{
  "n_layer": 10,
  "n_kv_head": 7,
  "head_dim": 64,
  "positions": "rope",
  "qk_norm": false,
  "attn_scale": 0.125,
  "extras": ["capped logits"],
  "init_std_qkv": 0.0369,
  "init_std_o": 0.00825,
  "optimizer": "muon_variant",
  "decay_shape": "linear",
  "doc_mask": true,
  "train_tokens": 739100000
}
Each number is 128 + 24 x the weight over its row's rms, rounded and kept within 0 to 255. Layers, rows and columns count from 0. Numbers have three digits each. The size before them is the row's rms in percent of the matrix's.

# layer 5 MLP gate, 1472x448, rms 0.104, rows 625-696, columns 384-447
098:167136107172150141128121124104143126150140156144139115124136065130122105118108154110103133153154127118101107160116161127136152156117161088114123092136100128172129113191138135119113155110106107
098:128123133110166106113164202132105150143093089150121127210098116074135171141093158167109136161147169102089129154091133141120140105112144124094146145124106158154119112136128085114143145117151177
104:137107147138096134093101111155133141133102127099135152143140109092137145100102133115121152159102129123109132095100146097120110127131092126062120148131138099180123085121110118133137087134107159
093:123155144101138161141126153149111096105115136110127095114119110132139126114113138165153147133146139125143108138133116087103150127107127161152124125128132132141109087127085140139138105147139104
105:122127096096110094101113140125172120119125131114148128139123116137136132127145126113178187078100156166161126113139142111112108112154118136165156162130159097117095100107105142085152152143160095
108:121082144162106138103108145081123142075177140109121122135139114098150125141080117123130083077104115104158109103139139109143148101109101078103104153150152145111130151127125084126126194139145155
099:079139151139163129117168105111155147121155107127092125126114143155127174141150117117149100115120140166162093155154154132184081138095148140180146148107122117115117102156101137160115102106134168
098:108114162147116150104135117141108127129121118143125118165137114112141141098129130154102138200178191113174155084142133118150115117136142171097123113124108141144152122171123104126115139079095167
090:120122128154123107096119094147139128138142114191165088122112141168071121122116115141139100160136133135168084119114112132091153115146125123148126144129131131147146108121123167111114131120088150
105:107119132148112084128095102151122154129103123146142126094109104126128084165153154147110114152113082128107133082124120120103149143143142126117138097110140095090143168142116171121099127152113136
108:198112097177120129124125138163146136161105147099099148134136146147084084087091123121113108116128129102140122154149118104111105142115118074150138114129120107102111117128144135156111117120141110
089:117158110119124099115124133098156141138125127153122126108142119083152080139116158141137122108097110121134106120133108106129129137136148141135106162118132138110137167166107126096134136134126135
093:116161196141207183171124108094091143114145163167124119108105146100120181137087132100167097122099128160109108106151149127058146122129142128119105139161132094135102147100128120128086140117138154
097:134083106119127154127106150135136129125092125103172131146127129151092158128099082113097108160170119137164180130099151072108120115062149125114084129116095088140137115089121114147138163125154117
094:150113150133112159116145116107120070130152152094108094139112156144142110150118118127174127179110138126167098116117095108105157164136130114173112071095128112144100061099123149141126125154143123
100:145127139118129093113118127096121147122168136112081135175143109111125127159120151157184117124118143152134142127155084139077159126131167167150145114137122155206112095132168144115116131111108099
099:127148150130141097113093119114157090136122173062095149112207137138095117109165145152078113143121132109100169125113148152127154112174110148163126100126117140117150130126129123099125102149074117
094:123109116113140133152131120142117136146096121115136134150105122129132142115082140136138151116123125127134139181164148130094131090140162147124161124105122097120152112143133116152124142091124147
100:149140176107156119166142111161114217113123109145128121155127114125116123117133128155106094119135174110113103115078131111131153107097103142114128138102109174124101106146146133146145132112093107
104:159141107104104109110123123142102152114148117117102166125129102106143148109134104103160132126102114090135152119074095163135135102134166104156139091142098145119133119127163122150121112132084159
079:163127130106073103135129128148123124152153119127113115080094108118102104135135133114107136131108115097130115105128139133103157167090153098151078163114136125150114048132071101144173135146116157
100:171138126140116100159118100085167174131139150149115084090134120148100148125130133146122121161106119100122158102142114154113113143135121149103138124140165156139118173081133139102116114130115151
102:121159110133124132132126150152125132143147109111081123142118101108106127133126117123133145182162120159102153132105087095119136109138156136117115099082108114130094121146115167119135150117141117
112:104137104114126134108098108138135081149143111154115151143101090160157118124136104121116090106159164104131121157089137119146101149143111137159113179129131133123096156135149106157123118122103119
103:119139134141130151163149133128161101083139160117113137094127124165094151113108176156155156093136156109083127142115116090122128112112114113117111176101077163097143104159137074120127090155099155
092:115134124142155116146179139101129154181098123177131138154112135095135143163144140113124154107111149169126081104122156151143090143125135166155148148112114146188111086176126113129126155157140103
099:117140163139099107131148155113152144101112156072098124144123116135132112135140134100104128104152141129125095097127134141116135144129135138138098143134121116133148133155168176127129124160135141
102:148119110153150147079128122127155137179130117106106180116151091165143131152113135166124131126163113129134152124136134137144138153140109152124107125114122131118068135091133078140129119066125156
102:169165153131145150138143151139147150139159142114120099118126167101128082091155136091141122145105131105142128167107112163103167187126152116122130171197139149137158139102117104116100130120147113
104:153137145121126133152128097138148090139168092145136135122159103141149100101172164133162112097137102111152128102155138143126089160147134133173095137134099122178162169127105118111144122133115117
102:128145120086166114121161128142142134084076109137142123133113094099166133112147113118158173144162153107094137092157146143163150179121123146125142142092129121100159144118118096171148125121149115
095:137096119136180176159119122134128100143145133188103119114137167137125142142082145086120095108110141178084078179124105138135140163133140087110130129147117093111153134136152135102109151164161120
098:130122129131147142114137117144113143126100135097140134138108125118101126131093112127160135115106118076146137125109125150118112086147150142153127112135182145152128131125163117164121131124093172
097:143135120144191103146106112121099107162123120119163145137090079096123109137115127151152077131088110133098114085113090130114115118130168198125176107161164124080114078135088144093091140119131147
100:155149144135129144099139143127136191162177166187168132128129142135163120135137102125129174139138108101130144185107139148135102163108114103171140122112131098129166090060185094177110128099108119
096:112131123149159112112169109100132121132144141092075153146106160146116110125096095149108146122138127138120053139142153166111163157091158071093139145172135117125147115110151123118111092119107094
102:120134135200145142148103128138153066111135129141128147145148128146137115090097116135131127136132154080157149075170121158135083155131129125121132158153123175118142111100151137153127151119106111
103:126153123119112099106155102130102172125107131133183125122138133117172139153117135097138121148143133131104087136152111125140078118133133111110131175128107104114091130106137136131120145124115164
108:127090120161126102123132093112146110118166141118136142127160114145115095154109112146147161127145116159182096135135164144166108153116130132124115135116140127165181144082153155120113156109153106
100:108112130139134134140123103151140147119091194130134126125130137059126148113136133113105121081150140135090135144145112161120125092157137116122113113145118148130153111107121115137138121145114117
098:170139156125135123095149146132128168165115149110125118144140102144119097151174086132152155106124156140084099131112109130102176209129157125131112121106148158049122133136119122108134108127111108
085:148135115139108132178135114156142114166141114108120105099101155109111154101099113105135144095112105137129141162113117121126150157117135115123114145120126145139126143127132124083102119136146132
099:107136142135146109122135142126113146109138136096136157120113098165077134084141109136142117139130119123159144137150109149141083155143094120101140141138162115137125116086113145095133164139155149
102:115128163143138133088125107143151123143108148076154148123119123171096140128086156123117105135202099166164196081149131121123146170132139133167069119145137130124128137118097145148129109100144083
100:114139127140097077099140091147140138184072101108082101168109098108140148111120122141147149177126163121088146148142120128152113116163127106155180134139093153145082102133146126162117105112080111
099:113166123210089121169096156159087096131127157115112132132103090115154180107113155133111141127128096112114120180119120121103136106117129147126089131089113110123144123165172105084073107147108118
096:099118127126159117115105075097143134139113135128116110135136130143100126106137171140118130095102123115169111128100118119136149145124142173154131143136172108131125133107146087108156091106149137
100:136141140157127080158142091128077108115144097121078110157156157126120148086128147122167181130174116140101132094157147096085124105136095098123135115173107131127155091143117164124103063096124151
096:159135114157156132089144152142158174144122102099163100116107082137139139132122139131165138139125158122091151088147157151099120127133130144107138123135158143143117140168109134125134117126177126
106:139159139096143135140094112130143091125112110098105111160130137131116092144107167144167156143120096143088150118148134084092122122110132107143129118119146137141130105167122101135149103174113130
107:138143138172108107135115118149128103124147143096114105174138112152122103086127097110124099105195103066149105123163130104115158130095137086147120095123105137145176104139099165091112115157089171
107:129109134142160076138110114085099138146127121168140128156102103138150078091108124161137116120097106125145097167111125154196139116135097171142093109106123152123142112144115130130133109128150185
104:115141151147120182138104072143107164112135158126172125113121104114156091111084098111085163121147112099106115114156131170135151120131142118141101147122181113163132090162127092076110119126147114
101:112112165127177094095122154117147100167125111131157144160145148086138153148086127136126139114094127129124128099123093121171132068106152138141087111154130163150119117109115125154151116147165200
102:126154145108118135101153189117140165156150146137128104079144095121094086129141068159126149155145137157141104082110117188160147141145116107125148133111115138154096167153095087129116149125150163
079:120112143143109195151091138154138144082134135198212135128125153143107146102124131081133145115160102147155100100128116108121150138098132117123083144137122097118131149146156116111106092152094143
107:124113133142087090144159085142091130089098186106150143103129139120149118155114106111137106062133112061107117110109129119107136126119153153096131110110143144147125122139182176145113133123123099
107:135114110104131111148136119180100116127137124156119092112135156147159159134142178127144123133115151145156114112151053112129101124108140117095123135145138122134142103161112102108140145119110139
097:091147102108141104089167113117078161133153136098115134136155102139100103164150156096133104136134103132061130108104123104129108111111155101153110129134105149147147096125162146091115111161124139
107:111150108155080119139151165112137112107135096113134155142093104149175098145100132092134152121120182144135128106168123142135115105127120119135132147155132166132140143140160144145120141115159127
101:102136143129072178129129198136155071169171106123109114127147126129107110161157148136146130131157144164097111090131136114097106134096125114147102138121113167126120132105147140160100119138117117
103:128085149192098112113117119124122155136140164139102112139095105105112101145136097115128138147114095101119185107101146127105119138140157097123105147121106137135108122129112118134123146136115106
101:181146136155139087106100145195148124136122147141157140135122104119099117147138068121116115145163110116145146154114135133145107122114138115127114150119139105136128121094172171121144102155170137
099:107114106141126148161160117166157120146150116155127096127136121132106095096139139180179133114126148129113159150137131115141120106099109162166059100137153108102134119126120129136101127120103095
103:117099123094172117069113142168134106147096136120119159100104144131083112109149133084107171138150143139117065106138165103084142073163133109102130136100113084129130147087155125102152119120125102
102:137093133132129116145162163129151071099146147140135141172177098093169159086107096117138149101157142091110099158088123109092098180100123130113133159125152135170117136108143145117167164112125125
095:149134124094127117125137141134123133142105129122121094137098077141106137090087159140134131123119149099124062092143130137145119113117127141130138157149123170112139141106073151120119113093107137
097:117113118119103118150122171109140135131118148186154155130151136143117131111112136103127127096142164138184142118123090110117130135085094125126090132131110126128109169140157163153118081144126158
103:126127102133104122127158099132111134113081137095148108145108143135126121120105110131105117118135123112150110162103135114113111101102081121124130162117117172152133124116109152105144152104124131
105:172117147103138122141141109152122150137096147117103137126141153119091122078127109146164167132120097160147116129144113155119110116150136116126123128118158154090119131160122125148137091139110082
100:142118174147133110151103113135114100098119132106128120157160099120124144118141151104150145097107124114147131097129073143131143148095149144121083156137144115143169097095125133139118117151140116
099:162106112112142127152142139096142106138165173129137165116108126148118137139124129144163083101094191135127139113133155141103121105110137114138133137135118109141151068095177124108099098101169117
# layer 5 MLP up, 1472x448, rms 0.109, rows 625-695, columns 384-447
095:104166117126140065118134126112127129130130105103106123145094123127163165121113128105117094122136138142091160165093143151129175090114094164115082135157125125100100076141113111132129134104156149
103:130130125127150128129151131077142173135173101148102118139138115156105139150158142133135131121078120146138167150142112114119094130134170106107138108164123123168100099113175114117166096176145127
102:129117123098104094150094122107145122101125151159179129109138102104177153117127133136117170123103144114127150090161122130144144094131076105074169160133114142133113064108128138136113144115168140
093:057143127110125138128147130170132100092132160160126119088119116114127142137139123166125101144132102128126198130145118120152154111116170082117117127116161110129160064146124134163121120114113089
102:113097169149127161136115099121140129139119145141158101135162141109101113125134129151163103145138098155137119151121132097140162178140144140124120149103115140168162191124155153118146145146097139
104:128154134152102095154131106114115131112123158125098114150132132120126102125112109147122138107138139101102186126145125171094132115156174109064122110088113165119117129131146163110144125121136121
098:073112145149109126094164131156127158128152104148162121145119136126142119140131134115124123142112153114100150131109087127146133116155118100109166144159143129168138125069125154123144119134149171
100:093123141128179158124141153121145128143175107134144097141155129134151133082153109137100155162112110147172166162128125131127142129163149140122101134141121111108158134105128116112123133112123128
096:113159102106140166121173129140133112146098088149140116156102114140100102137114168117137102135120158140129128124118103150166115148116148140098146118108120117161158112099121108109139132164109133
109:164110172153128115128105130095128123100141106116073182108148140170159122141129101106142125089146128132130120140131165119121150133103134161102113118127098154148100138166091162120076095160154150
118:147146145102147128098132094150155091170128128104127101164116118159145118129134130118140132109130128113142083104106133114149121090145132157103112159138087144175111115083127127097180126137127145
092:136120117098142083126137142145131100133157101087107092113134133128128142130147092119140138097120107113109118131099108145175138181102101134155153152133118131166133072135089134125098117113139109
092:145166123175175150146172129122162115177166107122068144133073136112103116125125165105118148203145144088130124116144155112114128146133173121142161100130144137132087123134110162162145103105116134
096:146080127125065133102170130145160113148120182125138140140112138117137099119102162160141124162103131129130143108156125158130084079137137084125114119110121140121135122124137145115141143094148135
101:141179160141123114125112134122117159092110146138099107151114130126118137143138138144086121133123128134094162128130137112130108103164126098119112128121098115158140150130119139139129145080112110
102:109143161121142130100145145124137123118154097122094116175161117159088164121083128160138100130091120129089103130172123113103161162126113146117113116141076121160106139125138091142139084098119140
098:119121153165140118096141132151148143117114147120151111166108181119140160126111108110148087108113173167130103132119132171156125112137115139149109127119101102093116081149115153128125148126123148
098:140110132084148127109119099152124167118082122127107080142111143128108161113109113118152135106117097099159125160159097100112094085135129115135114125103103098111112073109104101163111117138137162
106:125138089149164072140147129136140147103112119176143102154108155144132160137119111174139160119139108120151139142202141174123138118119138107151133152110104165109136167167097124080138143116132101
107:102104115087129143132137122125133123115139160161164151114155173125146129090107117090115148131142103126110140178119141136157154114147133097139112165132145151123133106088091107117137117120106112
086:165163131135098141112181070155130081147091145185090111137118125069122113151151149180096134145165130157130101176120117131131165136152124083122080131116139128148123163076132112095157122162169176
098:127163119140125114141157120134144086157125133114145152138092129081161161118110140077140094169122112111136125103130137126112113078119155126125159109125108110143109118103136095141122118156138123
097:143106171104157160150145163158115145138125139113144141123138165132162157084114128142141137098139122105152107099109178183130135139154112085116143134133116140132115124109126075161127094140097125
112:119117106117115070100112133131120144140134153155126114096131122104131144127131110107150099125094125194136153119084124144174164157126162070141109156151155150086097129162106112113128120082124121
102:073072118101156091099190106123151092147121148173138091165135134139179094130155122142124100106152087142145133113160141113133097080129104120131143165135131114111125114102116141149080131160120087
098:144125154154092181143108108139126119139117121128121157124104109146134134114121135104141129160144128157117114143124115111160145149133117109179090121096100165152100123087121118150111124130081128
098:108121105144134127100126150106089146086135143107186136173104147126136119097115141134133141111145173155128116067087096127129146115116155113128114153116132149150157128151113153100142134118117113
093:123150167105178098138174173123110138140149111115085136119153154141099145132125094131107108139148142123133102123156137137170122175118102144111113133117143122114098077110132116125098132092129113
099:097118140106168147076170149139147145140126137118141142165137103158125138107120114119076137097137167150117150091093095124122139128127106165107135142141162102127067119126147123142188124136119098
100:118126166110130119104154140124116118126094132174113112099125127112107133137096105143067167132138137115175174118152087130128095172125123161101165164121128121115119115145135133130138146128089114
099:137105134135107128107119157141098140141121147103086129157159132125165150136135117157132178123137106129147149062149129146175114114176147115127128133137166149110113172159136118106124137142103135
094:119120072100109145099131163133126122148138136098134109079162126153145143110082144171158131155112145137119122105148144145147163128136159111112113087086131103127097151149149126176101178117086152
098:113140183113150158131141115157121154131092131104081047113112095134132079108132115126152127089145135115107108079115091154135126123127140107167131100140173134143136181123174115084140095104150138
094:153133072122191152154108126140094093122087122122141132136108093127095156144166134086113107142140108120120091109118114087094123137091094162150153133155095173094088165172127136074114118108154139
095:167137114146109099108101122132131128135131123173150110151131146158138141127185114152180148130108150122143140082122119102122119104116131149139087113124126192105128122081156134145134097151121175
097:146160124154139157098085093109117107110101123142112146140140163125129135123104099159168104146142118123096105160130124122088069140171107147127141133139114158115107139138139155100122119114142112
100:115098104102116108135124107145138116146122142113122151171129123151113116084163046115101103112141157103123137134099139118081132156089151123103142185143141122100072089105119097133126132107114124
110:128105126135140122187085142103141155145186130131119111137133105102133108101179075148153149067162132128112128124136129120094155096106129139120119092164114167127159132153113122109090104097150111
105:140113104115124129183072111152103134166126123119126134139127133129096127117093105160112149126128165127100114116115118152089117107126147178178146136124124104116113142135128140129131138134137120
100:151086129154098132195143100130151083130065137118081101158144141098123130136147119120129120114103101141095117090149111140127120097165130123108110146139114082122181153177184112156090141109106156
099:171128114126100103095139137129106183071111103143161129134153097137107104112122123097151160103121106139091153191111100144130139119116107120122164079088128102108134118128117166138164116110131102
089:108127128116120153147107139147129184182131150125125102083104133087092145146164168128109092115137089131100107144121105139112116111170123136155115172117123112137138180157128145151137080141142119
101:062117151135145157105087133132084135142113109129098151102122148183114146158118131120152131148112142161142126138174105128102092145130126113128121111113141110148138132078085137092128136096164152
099:147098130103138126122095139136122162143137124142145126121087132100104130134150146113127114155145123150125112072123155144131162092139129134106131142151091134114116150154154087113112153138148082
101:101117154137113141138117180140087129156097125114158119074124101137117122133141139121107149127116150093119147095071138151086147078136099113120143154102104114128116105161146128135109112132135122
098:124096121102115144151116089109107105125107185144119125149143153163119088135132139195133141126117121170127161132135121161121096136101145139102088159149130152117152108143146151086143151120153106
096:159136146080151135154135150149139141112193153118094135107157093088116121122113107130152153125076161122112134149170128089145148169168134127104133142091150150105122140141084151124072155105112147
100:128089129124183124119121155132099136109106144151131123139160127187159116153131096150113112137135121118138119170143173171110133165105103129143185170155158172148148122081103125154096120092128108
093:116120184106129103116125132153139107120101129137130153114154175116150160127127099108067090120199122148078100168117183124120118116151136132167133125166108135147096129108135119155113126087129120
108:094125086187145100157083107104178158122122126114065121158122167087111096128172064124133112112159114140146146152086121155153117128150117114132087164106124095111109134131116112136123077164115068
101:140102153135149128173141157104102126135142140161139112126142136129113140105165120112138142117119099124146133120158150129152106116074123079088140104141097162115164056096156107097115145124179168
103:144117074117112137122110151151148120120137128086093119120137144148092140140156125148125126140104144101088150117119104110068095163137133120134092141192127095142125131125148151141148145125117092
103:176171094112168115120105119148145137120139103112111118119102076130165164164105117090134133137123114122089114103092122131124114081150120105150148157163123059095141123143082120137129134111139149
100:133075084152127150129128108156123138119115138112086132128153135130106160146147144132102115102109080103104117179081128087109134130167101107095086105124139089107146112136163137152137155112094133
096:117142178085132101106151123110118147147145135130137147139145123131117116120136054162116157129113117145143114123140107117140147134100113112111161144126085161077130123119121154130164147187125148
072:141104140170162125112126111145160154105142134037097093131094133112154149154098111130113136120071135168159167130101163102123093127111130158106157137127130144101120115132080111127190143099174105
109:078098105116162108159127099101142118120132097101164165144152105137140131122110084114131108116156109129104115119120170145140151151118152131110166148120132128082089140133107114154133133126126144
098:166125091086134093150131093128137091106144130127104132165145150156137141145113171134150124083105130112139104144111113107114102098105130167169123131134103149095137137147131112099147150132143138
100:125099103079136094128079145127176106102113156126102114113131102144084139149123124104101127087158168129098158111159151134148090135150155112121130113112135153134119129166119129125173090119179089
105:133151158188166169150158173151107113090110117134098167183149147111140145113104119139116150145086159173072139115135141139136093138146123095132119134143129126128142155106160166120112107134153166
101:119152141123096148152158109084133106117128137096126103105141156134075125102156123119121106166158138147088156139151128154133121076084137155162111114145155157151152130096157146154159119142145123
104:144096120116129136104128155133124081131098075149173107136121107143129101158105131144150114161125154138115133080115127097150110084136107148123071146147116137144111137141103143101091105116147096
101:130100126117154088120133102132159144113129168110088128109140135095128103112161123132076098112099114129149159118144153106039102137121175084119109132137146156131107133139072093120113110149132132
103:109173118112151162152141121113125144179164126084140124122166120121153136104144160121119119106111134101162099113148144089153158123139153103168135137121082119128115077131134083146140127094152093
106:079112092192091141090114122131122122149110133112150137132097098102138151169150150144099151105104114169099123097124121077117116104126181162128122136141135104066100116140089112159099133141121120
101:079140165101107139142168154142141115068092114127150133173164111063119157143103117115119114100092133121151103180108151139155108104099135144114133119128090147136137126112102162108137152130094134
099:190118103154104135123078139134122097123127115099079130115113114127092162126105127136133169127123109140105136134118094112107135110111104141134134123103137131140113141112142113170157087155118118
101:123157115181069157104102140152102187115122140114126121094110122077078136120113108173152146127144090123152109116177095166129128130114097127137163159112137134110140091132089095112132081135119127
102:150130131115093152134172087149122108122135100120121160186128155140129179099132141168149115141079153129128151165110095124167123115143119143109135143153173123178122128147142138097136101164163144
102:132167118119112157162143165129136156166112137125136103163121135109161173137126134166139166137121139112175136126124103148139163103140104171136147131132115102175122156164124090145139121128081128
098:179130135127108109117116154172100162147186147160144163079153139090122162097143115136123090138166071094122141155135140129104173117106123108179142125109132186113113126134131093131152158106091138
# layer 5 MLP down (transposed), 1472x448, rms 0.0309, rows 625-695, columns 384-447
095:145090127089133171093110122149089154119108193124157171106165129128104125124136208109118143135127104116131127125140108085127125187132173084133185094135102115123131128147154147152141145134120131
099:122135153131100138126105094138104094117100141144155144081138119152124134108116108114134129132155137138127133109129127173119111077131123143188105126092147128141130112124099152123063101109151136
102:153131081155156120137162131111121131166126090170078101167115150194107127136115116150119095112150141069130133134137129184087125160099193142139142114089110141131157168132175100123125124129100104
094:121151123102134129127151187114138120152121117156120122114147126137103127120144129097119161129096119143149093173141155106134106148111131148177127170096105138124114138136153122119133160088140152
104:124169149078096119149106101120139109156104131117140113110070122110169110177132125118100169095111166168098128107100134122144084094109129131112123136169138099106116115133124147117107137135159115
106:140122116121132196141114124161129110126136128114102117107163112141122132147121116116130149129135097150155109157119133102171164165151110152157162145109183153144105117127175104131125117144071163
101:132144124133158116101112136114154125154124199100096110105116139102122114110129100137147150133149083155122133129124116147140118131161119132138105115089125148115114137150154083135128156123070127
100:142129092131122091153148107148072121121129131178144130096147114130114126170100130101129153129140100099100089112146140124122151120075133137116119132121093156161148094134148132172135157152119108
095:125131160166122089118105123128143166120160140138145136104128142133120150106101106115114139119113135124160128156142140141087138101124088124166152138161132105119083125130094144137105096091125139
112:090145127159161131173159140148126127127134113145113093142132111067102162137150135147133093142138152146067135132133107078177133108160146137114160104103132156166146139117137124141118126109109121
111:106126108135084106148115127106108141152122139149125162133097121068126148109092088132110148139132114110140090081103123098096129104149133122158139169124077137117110089145121127154152162113154156
088:119138150149145149089114126157142181146095188104113150202111126142125111082141137133134173166140155160161160122146149112128128108149132091152089094125103130099167116132150183126135131158160129
095:134133142095092087149119140119121141085132126132132103126168092127167142142164138155118086106133107149144161146122123135156106131088119144121075123140115103119169092093119124112149131148108145
096:128144123106150124122132091132138152124128087102123150130129129127141114090131135115107190095107095134133129184134065122133136140130103154135128133100135112152126133126111142099117123137108173
095:121104106156147151140184137121159104165109136116146147139123123100117132139101097117138111090114138138145095108151119135085140134088109141106130146129134126105107141151161139090105129159137162
102:109119089154140134138157114163117149171106121105086108074136143124142112140129139139129105121151090119138086087095148120152105138109109106096117124111167110116140132155142104118090130132131124
100:153135096114102118140103091142086110141087157138118133121121140136138142123100107142163129113100110103132138106125115087118128171099134091087162129117101177153155131130138117103151111137127149
103:150163124126145133150155082096124140128153162142089121097116128122146125148137091132128120112131157093142116115107162148147139168147092153112068112114117127141122114123135136142121118168163111
093:135120127108128092150126119155121142131129153097145135120125126113112123113168118134170103119138151133148161123137097102140153138125132145140105125099115136128154115120131117178110132094124124
100:131124128115102139123120120135099094139124141120170084124119145096108104152161132170162143090179161115105132073168141129142116120134130140113159150140090112117099093137128141141119107125156140
079:103106145127136152157099182112142174118119090097145144145146112163141137102139098101164094144133140124136130070135145110111085137109117157118192108131099135120151148186165156148070132099070107
102:143121118122115132142139135070120150130120103131127098141182142160079117095171122125122126102113134126116135125138101133127155111158131099122127167107172159087111149095123176105132113120099136
102:089150146162093135124149115132116164121127093147087115130107105108112073153106070096149187158136134144084106153098056110098136126106131161138126112115101112142098132108134151077140152109158117
107:135166096156094151130095142108126140077104141176127135117112149159130112118120109121110118165153132119130144086106172093180093125117150095157156110129144073103136109160127119129110154151116130
103:162131139131096142148102145145153106082145143104108122079141150172081100117127127077115122161104175129111126109094115138120118090143151136121108116164153132138137116128131127112171119109105130
093:158141086120120099131142175139120149105120116117135086145143158141133108135105120151133144119115119129148160096133099167063125100105112115083174130119130092099158143119127125143150136113154135
098:118145136136114154177147118136156111141140115172073160123149092127113101139135094126137173144152153125122103139089182165127114172126097148121116133111128112115095145104124113136079123170094151
095:149123129131087165142088145150144114081105117112176155136104127160135085144126137085174138123105149153119151128121139126101128119150130133109147143107097127124149132175172112172121083156163144
102:133110111103111103107128127136154153112126132153121132076151143130096126107115142115143108152146155111068111118133131136186147153144130136135118146156113142120160139145122142133073102114150133
105:128120150146156114125102127127147086137138109118144129131125122149151106129098180153156103109120120124081142151085144139138165118129155152170130082178125100149121151131071154158135104114158145
098:096187103128141085163144080141161116143155131114149095092112141112080150107129139117100177130089125141104082144152130132106115146091125182145107113131095119111104105117120115128114117093158119
096:149127175146123145137108091115138125096130131164125139162111119091129127163175196093078120107144096142143136160131119122140121097145119151125117155158109100129160125144172105118147062118109126
096:130175067118107108142124118105128105121110160122180130116162146181133151141106126128098117112131134158149124183155166098122171154134115143109115120111117142095134131109132119186142160168128124
100:095155184102071126106129155142162160134149112135112136111092152123141140135142136131154155122128147127128140135147119162156107115159142094118142150103128100127206116120129140130121092131138127
098:120130132135123166095131111146133120138091125074145129122127120124088123104115098120100108150160115136105126111174106098148163159148179113133126107141120100179140130210076160096140102185183110
100:101127137107119103125137103160110145119163122181134147122103097121143145124148159134107120134113122100126155134104129159115153152100125118136143147133129103133137129136118120159146139164100144
100:117146153133141126120146143125173142127134105169136102098118106106148131124153157116115161157104091132134096149164103158157098110101136107135118069151127134133159127075087182089126101129163168
110:192138118178131168100156126104093169159138143145154127102134172104134135120183129107140101117153124100164095093142170116119106122172143141116154178138102150136062152117130107165128118116106123
099:109135123137133137116147140104151091104120139133125111130110130120158128109131171109106102136127088147140126105129144101134137128121120089129090142148140158153144124123131114154148103100104141
105:158128143118121113116118106117074131091097116107113139114117111108124125133122135136114135152149176143155086095129123102143122171090142164108112146118089142125105154099134123106160101081060114
098:125129140134132096153157091162169091163164109141109132141101155114141159113101116114116118188142141162131110073124153098102126128111124128123098170145152158187131162116106063105096148146143166
087:131132098120097083150145167088129104086108124135122169166152153173201138124122106135109157119134126122107130155152148116151149115089121140135164097163121160116122094142146122117099138113138123
100:137114115113110135144151097123136085122134111106154117148135146091172134155148142137110131121097146113082115123101150112107148105133148116147108148076144135132147123154135108125119105151104108
107:095162057114113104122192135099111099122124147143124108139146105179160110135111121140117159110094143108140071175135074127120115114104126125123117156117158108128141088118109100134165093143110150
102:163132120143150131152130079109172093119160118133143132148142145134159124098134117104139120205128089155124135136180102134134121142124126199177092075149132129148121105083109168122120166109137163
097:151163139104154168135191167117161122157142096138096124093141098117088161121111109058119116147152169098183119112151114142112168159107127095125182095118131128150106170074097094142094100135125135
096:118142132145117120070102105072120132159102116134150135134127170145124127104112131127134159106127110120152121115111108145114088116123117092161129128190065116135142130077160111124194118125170118
099:108181118133069094168096153143125113113119145112132113163114100086123109112135142130091132120154077110113110108121083100156150162157150186132095133106097110105105113173123111110142147146122138
095:157127137128140149081189123135156136139124124116153084107073112160098126159098137124180122134095140151135112099189080159103099132115112120065117119104156081145127132159123143099149160135124145
104:086096099130141099156099143117102123163140123141138124100123115190114180116117108125160097144099167145107122133150116095153117121154114138170097143123130157116160153121106144141141137084147139
100:106164127099132174096108119157154115124145111089128102139104129104122082135109133139135115096090170130063121091110103081148112135152098128151121129121111119165117148166148131142135102178132126
111:120150145135150139141110104118139108156127077136096157087077100106105133090125085123123092168150132128118145120136132138137136077118129133157122130164109109122133131115088177117135130129121129
100:127113140167164112096136118132107085145138128150190167151164143112118075114123108143130092117142115107160162110085108113175139108118153134118123124148133159149142178132174148112136101131127087
102:116111143128061081129132142106139136138152157086114114104084107123130152136077161121171124128162124113154130139117140103110115118112123116133119137135100138153162102145103187106116116132156169
098:103105105139143160173125092156131117110080105119150147168103146151186105142126172120150102133095139109141148145116133137117122125147154170133122136122110091123131101116163149102106122131096105
068:108105132079128154124152113170139131141121158169077162116127143132115093118141128093130169139127115138146104111099128156157118141118116151115101174102132134167167122147178139121122090168082143
101:152119104109118124131135170142138138146113101146155103121076160158138105144144103159128141149140114121140144135088178134118148093109161152138159149113134111100172103139177124131151128129131122
104:091118174161124187135133149107096159140123127110153130131129089140087110123112093129138171131155106150067088146150134129144115101142109134124146118101128142152100120103138160125118090148120113
098:129132162148140184131154118159086135153145117093139143136120160151156138133132109164171098168130102144122067140083128123104123129077103161109126130124165101127129148110126131096105157142112137
104:096137123111086083114112120125096137114148131124112095131124127160138140140123126131100121128129094105139136132124113138118135151081152119124120120115174101074149116150150086126102133151116094
100:111113117131175110096103138138091130132121076164141114152124098116202136117143124105116129138112128112151108138117145128114142170146115122139158114120117135108144154137097118107102176084116132
103:120152116129145098101169145157126128139184187119104166096116136154117148190086120126130072133113088109128090112144162181138123180148170099096144148102154123103131141154131089151142154130162151
106:128126152098114124135147143114082155124144115102119129147160169132106150105123117150140161157139134146066099135148122160112119097087136182111104131139095148150095099143164170115111142122152118
106:132081136146128088072119150108145113108143097100125131122112158130145136116111117105095112128116129134124137102118109133136144176138139105100159132081169116137139134138103152141118108136166135
108:146149152105120140157123071135182142107113089150141136127152172162099085079143135132134130124121095120136122090120156135097137154167122129095113147145074166116113140116145144118123156092139113
103:115135134159127145135086155114101175140141079129100127092106177121119111154140105127147091122092112147122148117144131100143130084142133092150167134130104099086119122131137123117098114150139154
097:101109139130147135099145136105123125132144121146178147102120157104150089146130113129124122119157168116167112135123148109121116158136125124120174117114121111124122177140146138104100146100126142
099:164109147105179090157149156107108132127119128123120110140129118135168117152165114114125094102076109148142121140104147116153102109080142091127140134136126126175134118096132147171132122127109130
105:120147124134146133106128139110121151151139163145134110106147106131107120158162137078142136093168129111139159083154134104138135121138111136150149115136067119141082117159101092154118124110131131
105:119096129104115102130111113113147111118155113095144143115135123138103089167136133141141098149077120154095110094145139134104073111158135124132144125145184153084152105089122146107151156126152136
097:110118170151159126150160125105143128110117125116113104152121113134124112128147154128108160128091124135145120123125087131156100140116143146119096122143113113142154142097139174147118128156150079